Each number is 128 + 32 x the weight over its row's rms, rounded and kept within 0 to 255. Layers, rows and columns count from 0. The size above them is the row's rms in percent of the matrix's.

# layer 5 MLP up, 768x256, rms 0.223, rows 619-671, columns 128-191
size [ 95  88  99 101 101  95  85 102 105  97  94 100 104 103 101  98 101 102 100 102  83  98 100 102  99  95 107 101  92  98 102 100  88  89  97 102 100 103  97  93 102  88 102 109 107 107 103  98 106 108 104 102  93]
[[112 120 121 182 106 174 118 101 127  87 142 194 104 128 121 131 116 184 123 112  60 171 174 154 145 124  77 101 101  95  99  75  94 111 180  77 167 141 121  93 149 111 165 118 120  84 167  40 131 139 131 115  25 104 108 158 169 163 166 206 130  69 175 122]
 [188  99 106 124 105 140 160 133 117 165 151 116 154 178 111  95 149 179 110 127 163  61 200 153 134 107 127 186 122 124 136 106 116 146 165 136 176 109 160 125  70  78 162 133 133 109 132  68 131 182  68 113 189 175 111 137  99 180 109 100 107 138 105 191]
 [131 122 100 145  97 161 117  83 134 166 127 108 157 117 134 112 193 184 130 131 100 143 125 109  86 143 122 127 162 189 145 101 110 167 137 161 175  93  86 119 102 143 100  99 151 140 101 105 156  97 127 189 120 120 158 131 112 110 142  85 146 125 150 145]
 [111 117 129 171 161 106 134 164 133 127 182 114  89 143 109 127 197 128 114 110 122 120 149 155  91 155  88 130 150 128 154 122 155 147 132 119 150 152 128 170 153 103  74 115  90 108 105 107 160  99 142 164  87 159  72 176 130  43 141 140 121 171 146 108]
 [129 144 113 182 126 196 164 143 127  83  83 108 152 123 130  96 138 132 119 108 105 118  97 124 176 133 116 164 153 133 141 124 140 187  90 108 116 144 136  90 158 131 107 108 130 162 182 116 109 153 133  99 128 160 148  86  99 150 108 152 138  96 154 200]
 [ 68  68 148 138 105  79 150  88 131 123 135 123 113 166 149 133  90 131 131 177 133 133 104  71 125  95 130 152 118 153 219  81  86 126 176 152 164  82 146 155 125 137 102 101 137 142 162 133 138 102 138 151 106 118 105 134  95 138 125  85 123 165 139 113]
 [138  77 175 117 133 121  88 107 138 143 163 182 185 106 137 170 111  92 103 175  93 156 127 148 117  67 172 126 203 162 201  87 127  61 143  87 141 137 135 117 184 112 137 158 201 115  72 115 142 109 129 123 120 143 127 155 109 131  92 139 126 129 192 143]
 [108 125  67  81 109 118 145 124 113 138 128 115  89  95 135  43 142 160 156 121 124 102 133  88 163 186  72 140 112 186  99 110 116 109 142 143 109 123  82 147 121 135 116 117 124 139 122 132 121 147 113 174 145 134  74 116  90 156 134 159  83 100 163  89]
 [157 138  38 158 162 124  94 147 106 143 159  86 150 111 153 101  43 156 110 115 146  99 112 142 155 103  93 156 152 148 108  97 177 137  78 152 145 208 153 114 120 133  95 137 113  74 150 141 149 130 118 132 130 141 167 110 133 106 161 129  96 156 106 141]
 [126 105 110 121 129 171 130 142 113 144 124 131 152 171 103 106 102 134 129 117 142  98 130 104 165 133 181  89 116  94 105 101 111 125 124 146  74 172 112 141 122 140 108  68  99 117 109 151 155 144 110  39 119 139 145  94 154 172  98 162 134 110 150 110]
 [125 127 123 150  92 121 191 131 137 114 117  58  95 139 106 112  70 187 128 119 206 124 136 129 118 126 216 139  89 186 142  70 147 105 112 137 139 203 123  98 112 120 136 149 110 147 132  80 182 100 173 123 156 118 166 131 173 143 109 192 114 132 103 151]
 [115 148 116 120 173 125 124  63 144 137 103 124 155 103 132 143 140 155 136 105 109 108 178 149  95 143 134 101 145 162 145 139  74 171  96 122 147 163 167 131 134 138  91 123 134 104 122 107  90 167 140 114 195 144 141 175 134 134 187 166 153 170 135 127]
 [154  85 123  97 118  90 121 124  99  54 152 189  90 166 164 116  98 124  99 142 121 138  89 127 158 145  94 113 103  56 114 142 100 133  94 125 125 151 134  80 153 115 124 143 121 118 102 125  85 197 123 125 145 164 105 120  96 159 108 149 130 116 153  92]
 [123 153 121 118 154  74 166 110 121  81 132  98 112 110 133 116 122 122  53 141  77 153 151 130 137 187 199 114 110 148 164 107 156 105  96 112 170 144  78 126 135 214  93  95 112 135 144 101 124 132 135 172  79 154 120 129 173 117  84 157  88 102 118 151]
 [137 120 212 129 124 142  98 155 154  96 127  75 103  49 168  96 132 157 120 144 101  77 180 160 123  80 126 124 158 169 105 105 109 139  93 123 146  85  77 152 174 127 105 100 100 136 120 108  88 155 126 140 172 139 134 117 159 169 123 156 167 118 142 150]
 [130 130 120 142  91  95 158 160  95  81  89 147 158 114 162  89 119 123 154  94 114 128 101 187 177 150 110 152  87 120 125 118 122 126 154 121 172 127  97 136 158 125 132  76 139  83  96 212 188 145 121 159 140 169 111 163 159  96 160 123 123 153  76  35]
 [149 122  67 191 100  30 171 145  53 113  98  76 120 131 129 154 121 158 109  95 160  89 173  89 143 154 147 138 163 141 117  97 158 141 131 124  88 106 131 210 116 106 102  76 165 121  57 121 143 124 139 111 105 111 136 177 154 104 123 119 135 142 137 116]
 [ 83  85 116 174 101  91  77 116 118 134 128 116 184 137  49  93  92 114 111 133 167  58 117 136  75  69 134 150 182  41 153 108 132 166  91 170 113 150 114 134 109 117 134 122  95 101 171 106 117 127  89 123 107 164  77  97 142 137 128 105 113 149 105 119]
 [138 131 149 161  98 161 119 164 182 160 224 102 114 144  96  69 137  76 118 113 152  86  84 121 171  96  68  87 151 119 204 114 199 115 144 149 137 115  90 171 105 139 108  73 137 104 158 104  75 114 147 137 148 149 130 131 163 110 158 116 135 171 116 109]
 [132 150  62 167 109 139 152 139 154 126 125 129 100 161 129 191 107 107 112 127  99  64 109 124 204 153  41 155 180 166 149 140 139 109 116 170 168 107 153 135 162 171 165 179 114 140 157 155 115  69 110 139  85 151 143 125 183  87 126 111 143 106  78 170]
 [161  38 137 140 127 110 148 152 186 158 180 163  85 113 172 108 147 109  89 105 112 157 133 135 124  67  63  77 128 140 149  86 126 119  35 123 134 122 119 171 133 117 147 132 120  96 108 107 177 129  93 109  99 124 125 144 122 118 153 146  87  75 166 187]
 [109 148 118 121 133 111  81 156 121  98 159 107 111 103 151 114 174 162 121 133 109 124 196 163 167 138 112 144 125  89 137  85 151 130 127  72 108 158 188 141 139 172 117 138 143  75  84 162 115 163 162 120 113 152 150 157 164 114 141 156 170 139 143 171]
 [123 145 157 154  79 165 102 130 135 136 116 120  94 140 126 139 117 174 148 123  87 175 132 105 185 126 148 124 136 133 142 146 136  99 170 115 144  57 118 126 154 107 134 135  90 127 125 173  39 103 110 144 121  85 139  83 164 140 163  78  86 103 151  89]
 [ 65 120 121 130 115 149 158 112 104  95 121 101  80 165 153 112 135 215 140 120 106 153 178 164 108 126  92 114 171 144 123 126 145 139 210  76 127 121 171  77  69 101  98 131 118 147 122 155 127 134 137  79  99 162  96 139 145 169 182  94  91 122  97 143]
 [ 89 150 153 155 153 117  90 177  63 111  90 112 107  98 159 115  97 160 122 136 152 214  82 157 189 111  92 146  85 145 130  56  56 170 104 138 128 114  70 109 146 125 130 134  93 178 151 171 156 179 163 125 174 137 129 125  95 104 163 104 118 173 169 147]
 [ 86  65 100  83  50 151 106  58  65 122 171  86 103 169 122 109 117 160 108 151 141 121 119 162  68 139 103 119 131 112 116 133 137  84 202 148 133 168 101 189 161 118  64 107 164 123 148 161 115  97 150 144 135 132 149 193  91  45 163 120 116 170 129 155]
 [112 172 102 143  90  99 118  98 145 156  58 128 152 145 159 166 157 123 123 123 112 106 126 112 109 153 133 105 115  90 131 164 157 189 135 161 120 156 124 163 146 164  99 158 105 145 122  74 147 106 140 125 148 145 133 104 140 115  94 116 104 131 130  45]
 [114 120 123 138 106 125 149 117 160 138  91 170 158  70  86 119 174 144 165 157 105 181 107 121 135 146 116 111  98 100 134 111  45 193  94 114 150 217 110 208 103  90 109 137  83 133 121 136 116 187 137  76 121 166  94 133 118 172 141 101 159 117 136 130]
 [134 172 127 180 143 116  99 135 172  97 186  68 158 112  99 159 114  98 104 115  39 192 144 110 111 133 128 104 168 153 115 128  84 180 112 109 182 132 130 189 183 144 142 115 150 111 109 167  99 124  99 153 176 163 101 108 132 115 128 166 137 122 147  98]
 [ 62 183 154  97 157 100 139 159 123 125 133 132 118  82  70 132 125 163  96 151 123 168 163 151 145 160 133 106 132 118 140 108 104 122 103  97 141 152  91 184 105 115 207 100 154 138  66 115 120 164 151 142 134 168 128  92 133 127 188 114  98 132 169 107]
 [151  90  93 136 103 129 156  98 143 175 102 122 139  87 205 151 135 104 139 167 173 122  87  86 154 185 144 146 113 153 152 130 167 155 141  90 129  96 152  70 125 145 124 128 134 165 120 151 131 111 107 156 137 167 209 166 117 151 142 107 152  93 142 152]
 [ 54 136  87 115  93  54  69 171 108 204 102 105 145 112 110 165 110 118 173  97 138 172 102 172 122 106 138 134  98 172 150 127 146 172 142 149  91  77 114  89 122  76 136  65 111 146  96  91 109 130 179 129 185 112 113 135 131  94  91  94 108 128  89  99]
 [135  58 153 101 146 114 145 104 125 178 116 160 160 110  87  96  96 110  77 144 121  95 138 133 125  98  86 139  87 107 151 132 178 137 163 130 158 174 105 156 167 120 140 121 107 106 173  70 127 154 108 157 129  95  69 151 117 137 159 101 136 150 166 181]
 [153 128 111 136 169 106 127 146 120 110 127 102 106  72  97 188 107 252 107 142 133  93  66 156  86 165 153 146 199 117 143 154  75 139 148  88 161 159 159 154 135 154 119  85 107  78 125 124  91 103 129 141 136 132 119 146 120 166 159 107 141 131 188 133]
 [116  86  91  85  85 140  75 131 119 153 157 158  73 128 116 133 127 132 130  95 177 139 124 103 139 124 149 119 142 113 161 114 179 162 166 138 147  79 159  87 198 105 170  97 159 142 113 125  59 102 170 170  86 162 116 132 123  83  99 115 139 118  52 105]
 [ 68 125 120 153 116 153  78 114 135 157 157 131 134 106 106 169 155 194 101 143 171 126 125 109 110 131  37 106 145  93  87  86 197 130 109  93 106 126 143 105 119 122 104 153 122 142  91 141 154 124  89 118  76 136 151 114 145 177 132 191 173  95 162  80]
 [138  67 161 125 191  38 137  71  64 127 116 152 206 134 115 135 129 121 136 180 184 128  90 128 121 152  94 130 160 167 164 190  73 121 111 212 125 132  82 121 136 140 113 134 157 136 132 157 102 108 184 143 139 117 127  96  85 180  96 129 134 148 123 146]
 [ 76 152 112 235 110 189 112 162  90 108 193 119  95  74 115 107  83 199 160 153 130  78 143 122 119 109 142 172 158 102 125 131 145 140 145  96 145  52 165 121 161 130 137  95  94 135 144 164 111 142 112 169 133 102 176 110 181 142  87 115 120  80  89  77]
 [100 161 119 128 118  92 162 160 136 112  81 133 124 107 141 117 153  41  91 139 147 165 107 112 141 111 150  95 202  84 142 121  99 157 156 141 186 118 159  63 104 123 136 139  91  90 118 124  99 100  84 120 153  78  95 124 161  61 119 153 112 158 168  86]
 [ 99 127 165 211 133 140 159 131 142  90 177 158  69 164 179 109 126 179 142 158 120 147  74 141 107 164 100 182 126 117 177  88  70  77  86 152 152 128 100  93 176 192  85 154 134 155  93 161  96 197 110 182 140 149 150 116  81  99  94 160 186  48 106 133]
 [120 131  71 100 118  84  95 115 113  49  71 174 139 102  97 138 158 150 166 162 115  70  92 120 111 134 137 165 165 191 124 125  99 124 124 104  90 129 113  60 132  89 132 139 132 126 183 170 160 134 125 178 127 163 115 128  69 123 126 139 129 128 100  92]
 [106 175 106 119 170 102 145  40 128 121 122  93  70 151 131 122 108 136 166 146 147 182 125 101 187 172 176 126 156 143 119 129  96  80 140 115 161 140 130 136 116 139  70 143 142 149 111 136  96 207 130 116 165 129  98 174 176 125 114 155 163 108 137  77]
 [186 144 143  85 141 166 154 111 121 124 114 162 111 113 134  99 109  98  70 193 101 146  95 107 170 131 131  72 130 140 119 110 192 166 107  80 166 121 145 134 148 121 144 177 122  92 130  64 150 178 117  80  99 107 161 137 147 125 112 118 151 109  98 152]
 [102  91 119 117  90 130 143 117  79 103 157 114 170 112 150 155  67  97 180  48 203 139  65 121 156 118  74 132 174 114 116 100 153 120 106 101 107 151  90 143 102 105 115 101 172 117 183 195 163 115 162 133 100 185 106 142 149 118 132 110 105  79 155 142]
 [133 153 107 119 194 161 117 121 198  88  73 117 126 126  93 121 170 124 197 167  96 152 121 101 140 154 123 138 136 102 121 152 129 100  62 102 107 141 117  74 159 195 123 130 104 140 134 112 133  74 113 178 114 140 184 107  83  78 140 121 141  37 136 127]
 [125  81  72 170 186 130 114  88 131 151 128  97  97 116  81 102 138 101  87 148 160 143 167 118 106  93  73 147 185  90 193 133 158 101  93 165 128 176 109 255 111 107 110 157 178 129 161 114 182 117 123 171 138 129 124  66 121 154 168 149  89  81 139 203]
 [112 167 184 152 149  84 146 133 131 130 123 136 124 140 106 183 201 145 186 115 114 148 130 167 138 146 121 129 184 125 150 125  85 115 191 112 133  60 105 172 134 110 137 121  75 158 143 162 109  76 114 122 201 138 123 156  64  54 142  88 147 155 111 154]
 [149 117  97 162 100 125 164 167 138 121 141  85  99  96 106 145 158 127 107 116 142 103  98 114 144 119 132 137 116 102  99 143 115 105 114 100 120 180 170  44 158 175 136 100 172 179 129 143 111 114 107 134 163 172 129  64 172 112 125 152 141  90 138 124]
 [ 86 102 101 153  85 131 167 136 178 119 132 107 103 136 112 141 139 137 127 130 110 166 131 161 169 114 145 115 140 161 135 123 147 154 139 137  76 140 173 160 120 111 111 142 137 121  81 139 132 173 146 129 142 144 152 152 146  99 102 102 105 106  99 131]
 [185 154 112 170 179 183 135  88 184 131 172 138 127  96 132 100 134 130 129 133 112 157 138 153 110 177 143 131  92  97 120  60  83 107 157 114 102 103  89 115 160 113 136  90 113 187 164 110  46 145  52 171 126 154 123 179 158 128 121 120 140 154 167 125]
 [160 130  99 126 153 123 167 124 164 107  87  76 153 133 180 101 158 138 143 115 123  54  97 138 112 128 127 110 153 127  86 153 116  54 136 164 133 142 139  92 116  80 104 183  91 136 140 112 162 201 148  92 107 121 126  48 113 145 107 147 115 192 163 136]
 [127 175 135 152 124 123  91 117 143 133 139 117  92 111  93 155 116 133 140  90 117 111 107 124 118 167  89 132 129 152 121  93 127 143 147  74 123 112 147 104 135 109  88 141  72  76 180 174 113 124 196 121 123 164  77 157 119 161  88 172 118  94 143  88]
 [112 147 193 162  57 110 139 164  85 163 124 122  96 140 149 145  92 117 124  71 172 180 109 137 144  98 122 132 125  79 121 122  93  79 148 173 166 146 101  77 166 136 127 118 105 159 127 148 155 153 178 170  83 150 182 144 163 132 111 103 169 184 129 191]]
# layer 5 MLP down (transposed), 768x256, rms 0.234, rows 619-670, columns 128-191
size [ 92  78  96 102 100  94  82  99  92 101  90 100 107 113 107  98 106  87 107 113 110 101 105 108  98 100 106  99  97  95 112 102  88  92  94  97  92  84  98  88  93  83  91 110 113 113 101  85 103 115 101 105]
[[182 108  50  93 122 106 163 194 127 125 177 111 160 129 157 147 151 125 146 170 161  92 156  51 135 155 136 145 141  95 150  92  96 139  74 111 167  56  99 136 159 105 120 100 154 156 133 156 152 129 138 103 133 147 168 134  94  83  64 160 130 126 170 153]
 [ 87 158 136 149 139  80 109 113  94 117 116 139  72  90 141 144  95  67 155 105  82 141  95 149 160 172 153  97 157 121 134 128 121 112 136 139 102 121 120 115 159 153 138 119 140 179 137 187  96 103 134 118 113 104 207  84 137 111 134 177 100 143  99  47]
 [125  98 105 115 146  99 140 177 103 136 182 110 118 149 134 123  79 120  75 105  87 134 128  86 164 112 133 172  87 135  95 144 114  84 131 100  81 202 110 158 169 143 136 179 134 163 163 153  93 123 136  41 182 111 132 168 110 136  50 112 168 113 162  99]
 [150 139 103 123 140 116 166 102 174  95 113 162 126 137 174 120 110  81 105 109 101 121 127 165 103 124 104 188 130 153 149 130  68 127 181 121 138 115 133  61 102 147 101 174  81 136 155 156 115 195  99 119  93 177  63 149  81 130  70 117 229 114 130 174]
 [106 157 168  93 118 131 143 183 168 133 127 143 166 100 114  99 117  80 160 160 154 104 151 131 114 160  71 111 122  94 130 115 141  77 175 179 149  86 113 107 108 110 109 151 143 135  89 115 161 194 140 147 102 112  94 139 133  95 125 118  70 104 137 110]
 [166 194 174 134 198  69 125 149 107 124 136 169 128 149 187 135 133  57  97 157 121  88 111 162 155 164  89 128 159 218  99  71 119 174 145 138 124  76 207 101  97 118 156 123  85  94 157 163 145 126 136 129 106 123 117 169 115 154 110 160 161  95 142 139]
 [122 144 177 120 106 192 151 169 183 115 139  93 126 154  96 146 122 150 112  85 130  71  58 135 196 130  99 156  97 181  58 107  95 121 102  97 129 135 128 169 108 153 125  68  71 143 168 129 141  64 110 151 174 163 187 111 110 171 147 133  38 164  67 124]
 [112 111 127 149 141 170 100 131 108  82 156  89 111 133 143  67 137 134 126 107 133 130 144 168 125 194 156 129 156 238 141 103 120 115 153 127 126 185 141 118 133 114 127  82 105 117 211  73 127 124  94 180 163 167 138 149 144 178 160 132 131  82 151  66]
 [ 52  97 128  70 101 106 183 136 166 173 107 137  94 162 134 137 178 116 142  94 120 160 134  89 110 128 148 142  87  78 131 108  93 105 117 169 118 157 152 126 125 103 143 114 143 197 181 106 100  71 108 151 124 140  98 115 122 178  66 106 186 165 139 154]
 [ 93 118 129 101 136  70  76 116  99 119  95 175 176 158 150 129 142 159  81 100 121  89 146  94  58  74  84 136 177  80 107 103 116 125  96 133  82 120 183  91 128 137 180 171 103 123 111 125 139 164  80 132  90 148 138 120  92 105 128 142 114  97  95 129]
 [ 97  93 118 141 142  91 118 120 117 117 157 149 158 146  73  79 149 153 121 123 100 111 138 165 160 167  86 143 117 106 124 167 100  65 165 158 123  73 169 169 135 126 109 178 100 106 154  93 152 142  94 176 173  93 177 130 114 167 137 142 134  94 115  89]
 [ 95 120 128 119 153 136 151 115 135 175 124 134  65 178 139 170 140 159  99 160  95  92 115 110  92  77 130 113 139 174 133 191 178  73  43  94 131 102 201 106 104 172  78  80  84 167 143 105 114 152  61 149 127 139 109 112 137 168  76 150 133 103 149 173]
 [142 152 115  83 157  82  86 161  93 189 122 118 140 141 151 128  90 181 149 107  94 139 118  95 170  89  73 108 160  99 137 148  75 180 145  88 104  78 162  61  95 133 145 140 119 179  61 128 129 125 113 167 179 135 119  94  74 122 117 107 154  90 122 137]
 [144 141 101 117 140 152 130 117  61 148 121 143  35  79 138 136 145 119  79 155 113 182 174 126 220 162 113 101 166 123 140 136 137 129 142  33  88 172 120 142 124 201 126 123 166 101 135 133 133 155 178  51  75 155 128 153 138  90  78 112 114 146 123 148]
 [ 94 123 147 128 165 160  95 168 164 151 138 174 157 136 146 171 140 159 136 129 140 155 163  83  91 119 127 148 125 152 145 146  84 112 116 115 157 148 163 137 122 126 123 144 141 122 187 144  71 137 154  98 126 146  81  70 143 128 137 105 166 138 170 130]
 [158 120 176 145 120  46  89 133 150 140  88 126 147  81 122 128 105 103 149 127 150 150 153 100 151  98  83  87 136  82  89 127 131 135 136 182  90 146 170 124  82 139 126 115 115 135  94 100 136 172 138 163 111 145 149 105 127 217 136 139 139 157 139 147]
 [141 127 137 101 129 131 138 106 127 141 225 165 122 139 127 129  85 144 174 238 180 135  88 164 100 118 131 157 163 147 108 163  99 163 131 146 108  97 108 141 104 149 115 119  90 180 139 185 109 171 102  82 201 125  74  90 129 106 111  86 150  87 186 142]
 [141 151 164 119 128 175  92 169  77 154 186 131  61 104 130 140 191 234 138 163 144 180 141  77 171 136 117 156  78 153  90 133 179 128 102 151 154 153 113 145  98 130 128 120 124 169  96 170 160 180 103 171  98  85 132 150 103 112 149 114  95 148 142 136]
 [123 151 174 108  87 148 112  95 153 109 118 103 134  84 160 127 144 119 167 211 194 173 126 104 157  96 131  96 128 104 130  98 171 178 148 148 134 145  47 138 134 130 101  93 159  79  94 151 112 132 154 128 141 129 131 121  62  91 131  97 109 143  99 140]
 [177 116 107 154 131 159 132 117 211 186 152 124 141 102 122  77 102 113 111 101 125 125 152 125 155 151 148 150 166  96 108  97 109 144 152 203 146 153 141 117 160  79 156 135 141 104 137 150  93 158 103  82 103 170  97 161 126 119  72  57 165 109 118 101]
 [163 171 117 123 165 110  85 168 129 103 117 115 162 174 114 129 111 161 169 167 108 138 128 140  89 145 138 137 149 126  81  73 141 144 162  89 123 157 117 119 144 107 147 127 121 135  81 170  79 128 125 160 168 118 146 141  60 152  60 120  43  96 102  82]
 [164 140 143 148 193 107 125 172 127  93 161 140  84 171 114 111 138 126 211 123  74 138 170 121 158 142 122 102 110 134 152 105 131 135 120  75  86 147 137 114 160 119 135 159 134 120 112 115 184  95 137  63 102 108  75 130 107  66 173 143 178  26  73 159]
 [129 120 200 118 147 113 157 155 179  56 165 142 146 126  99  59 113 178 159 163 134 170 100  81 138 101 149 164 130 157 128  86 143 142 130 139 170  75 104 133 155 119 112 175  79  95 130 183  76 124  69 128 128 169 171 119 188 104 135 129 122 131 122 176]
 [187 170 133 144 128 180 172  59 104  66 129 118 165 137 122 139 157  98 145 120 175 186  87 111 129 135 170 178 123 200 148 110 195 124  85  42 181 124 123 158 148 190 162 118 171 167 101 140 112 121 134 153  84  86  82  73 124  78  94 192 109 140 149 127]
 [148 172 125  62 154 140 129 104 160 163 143 122 120 136 190 164 129 111  58 149 146 126 206  90  68 154 124 139 132  79  75 189  88 152 158 144 146 119 109 127 124 155  94 151 191  32 115 154 150  72 142  91 134 133 149 134  63 162 138 108 158 123 168  90]
 [132 159 184 122  85 168 144 121 147 167 140 123 141  87  86 115 108 148 140 127 109 149 149  67 147 132 172 142 130 121 115 141 134 140  69 190 114 123 143  95  90 117  89  87 181 156 153 110 137 142 153 113 106 167 114 153 125 126 115 124 132  75 143 146]
 [ 77 127 128  86 155 138 162 153 119 114 141 156 126 188  55 106 105 126  79  87 169 175 141 159 102 104 137 111 152 134 119 111 166 151 101 142 190 156 120 154 136 134 133  91 218 185 147 157 155 136 134 120 139 120 191 166  97 191 155 108  98 175 119 161]
 [153 177 143 127  96 157 150  88 124  93 135  81 126 120 107 150 164 162 140  76 165  83  77 131 144 145 142 161 164 106 182 102 214 136 126 142 176  55 160 136 121 167  78 125 174 166 101 157 167 152 127  78 146 143 139  99  97 110 118 144 117 167 106 114]
 [ 90 117 158 106 152  98 149 157 161 125 107 137 108 137 143  97 144 127 142 123 101 114 101  96 166 127 150 132 171 113 145 140 152 128 122 107 109 159 124  70  86 119 109 109 106 112 152 136 158 143 112 107 106  73 105  71 118 103 179  99 148 143  69 159]
 [117 135 158  76 109 123 132 139 167 137  78 113  84 143 139 133 168 121 161  90 138  84 127 139 137 121 117 131  81 170 151 104 157 128 131 158 114 137 136 141  97 126  44  98 142 153 175 110 120 125 174 150 115 107 120 101  87 135  83  53 156 155 101 132]
 [ 47 101 170 157 132  91  94 136 117 103 109 125  82 139 163 113 101  71 115 143 216 115 178 109 157  97 109 126 137 153 129 158 143 127 128 114 110  97 116 121 137  93 150 129 157 108 163 132 164 113 140 169 176 182 100 134 124 115 144 152 158 149 108 151]
 [169 126 114 143 122  91 108  83 199 126 159 132  84 124 179  74  84  61 152 140 121 130 155 109 151 130 146 104  68 164 165 156 158 140 139 151 123 190 131  91  71  97 108 136 165 141 149 199 150 106 115 164 136 107 136  95 109 129 114 123 114  68  96 174]
 [ 97 120  85 219 123 111 116 130 109 119 132  54 114 132 159  85 123  81 130 112 124 121 119 216 150 142 126 125 130 140 110 137  96 112 171 126  97  95  80 131 101 147 168 113 152 149 124 129 151  92 132 208 141 196 136 131 121 144 158 164  57 103  99  98]
 [109 123  93  73 173 130 134 161 138 109  76 103 112 166 146 122  89 142  61 165 109 103 131  97  85 125 103 160 116 167 128 136  82 100 150  79 100 126 110 146 136  94  97 122 124  78 164 152 110 123 103 136 132 111 134 107  59 167 141 131 158 144 139  90]
 [162  83 166 165 132 109 167  86 148  80 113 134 116 158 110 100 147 121 122 121 168 142 131 139 135 197 102 108 161  98 146 112 178 151 144  97 144 147 125 137 139 139 145  76 123 126  95 151 111 101 105 103 105 139 148 109  84  88 119 142 100 120  53 183]
 [116 127  91  49 148  70 114  71 164 135 143  93 183 113  91 131 167 156  85 151 140  90 112 125 134 177 152 135 117 157 155  95 177 163 166 117 127 154 108  75 173 120 158 144 126 141  74 139 146 150 171 129  91 131  88 110 122 127 151 118 165 138 109 126]
 [ 99 177 132 152 132 118  87 148 121  72 175 132 121 120 135 118 179 131 113 117  80 137 218 100 113 134 149 113  96 101  99 141 148 123 117 104 154 153 158 165  65 110  94 129 137 107 130 137  79 131 180 136  94 139  49 177 208 171 124 150 117 120 105 162]
 [114 134 173 191 175  98 155 102 150 171 102 127 121 138  66 109  98  95  92 129 164 148 134 100 148 182 153  94 149 148  85 129  86 144 109 158 146 195 128 126 147 173  66  97 148 123 118 147  84 130 154 119 145 183 146 138 155 167 136 150 146 120 167 143]
 [146  84  88 130 110 131  87 152 145 175  67 176 108  71  88 190 152 110  96 111 181 152  77 125  78 146 139 111  97 114 160 145 144 203 187 113  97 140 131 123 109  36  72 170  85 124 147  80 104  75 152 158 135 182 146 122 140  94 164 122 118 162 157  68]
 [131 121 142 104 145 112 111 156 108 186  85 114 164 124 110 135 155  84 111 140 133  74 138  69 134 130 127  81 203 154  72  95 139 197 162 114  98 135 135 133 129  86 138  84 148 111 157  62 205  71 138  58 103  94 102 151 142 134 156  98  73 191 112 154]
 [164 140 137 158 106 129 123 152 121 114 135 175 182  98 158 129 139 123  89 103  77  95  96 130 112 114 119 101 175 109 119 160 194 143 113 155  85 139 126 117  98 113 100 158 147 148 105 119  47 110 120 104 105  70 134  89 135 109 145 116 119 129 183 103]
 [127 134 113  63 162  76 113 129 132 112  71 139 146 190 148 129 156  92 121 121 143 128  91  75 104 146  70 138 107 123 108 104 145 113 144 153  84 144 120 160 177  89 153 135 126 134 116 155 107 115 169 144 150 121 175 152  76 185 179 132 114  95 102 111]
 [ 47 153 155 108 117 129 144 170 117 151  90 144 100 171 165 179 122 130 139  93 146 105 121 120  90 168 150 186 140 102  97 179 126 145 127 141  89 113 145 112 134 104 136 104  92 124 163 169  86 107 125 130 136 115  95  52 158 140 158 113 127 117 104 112]
 [ 97 122 107 138 148 107 146 109 111 122 108 131 227  90  89 120  49 126 141 181 104 131 132 124 137 143  71 111 149  39  36  90 147 110 136 150 145 119 109 106 119 171 106 129  67 170 107 142 137 103 152 144 170 135 114 111 172 115 137 167 132 106 112 126]
 [ 93 143 110 128 121 165 130  84 164 126 117 119 130  59 162 138 135 179 169 146 105 100  86  75 140 116 166 143 101 151 179 197  99 157 155 115 120 148  98 138 162  69 151 137  85  98 151 151 109 115 155  88 140  99 101 155 122 180 130  63  90 154 166  84]
 [128  78 128  86 135  97 181 117 140 137 154 166  94 188 132  42 117 180  85 151 180  68 146  52 133 141 132  92 151 167  89 155 150 143 136 158 115 190  93 120 101 178 138  93 116  86 154  98 132 108 129 137 163 140 145 142 119 158  90 159 108 175 125  81]
 [141 149 150 136 149 125 122 125 207 177 137 140 180 107 135 153  81 118 128 123  78  97 118  53 124 144 141  62  99 124 101 109 105 189 109 108 114  83 150 100  73 146 200 170 137 109 129 125 124  77 133 108 125 135 117 117 128 170 172 119  91 154 106 225]
 [145 142 132 117 148 102 196 155  95  83 141 146 141 137 121  55 103 115 119 100 105 155 139  76 120 136 146 167 167 171 150 114 144 140 148 146  86 147 107 149 124  89  44 163 109  80 108 145 129 113 184  64 106 118  98  85  75 155 143  78 124 102  98 180]
 [ 90  82  85 126 152 121 100 136 129 132 215 108  93 164  86 127 116 111 120 103 149 196 105 133 130 139 104 137 140 116  98 159 115  96 109 115 120 141 135 176 140 114 135 146 196 111 131 189 183 144  98 168 141 151  99 170  93 104  90 173 121  94 121 126]
 [128 110 109 137 143 164 129 211 147 133  98 111 104 165  83 102 146  90 114 151  81 208  67  97 100 204 116 122 128 115 128 117 118  53  96  88 115 156 121 147 174  93 137 135 100 163 100 141 103 130 110  92 157  75 141 161 177 128 105 125 100 118 102 130]
 [199 104 143  72 117 129 135  91 109  90 116 158 172  82 157  58 119 118  98 109 111 135 149  99 139 183 105  82 109 133 138 128  46 104  99 133 129 109 124 159 174  84 103 103 143 117 145 174  96 162 133  86 161 131 147 148  79 102 153 133 149 153  62 166]
 [161 134 148 177 115 131 121 100  63 139  98 131  87 146 169 124 176 159 141 107 152 106 131 106 111 103 131 107  97 127 106  96 104 108 141  99 137  77 109 162  98 157 128 141 114 141 161 133  97  65 109 112 122  83 121 202 146 153 118  89 134 155 105  77]]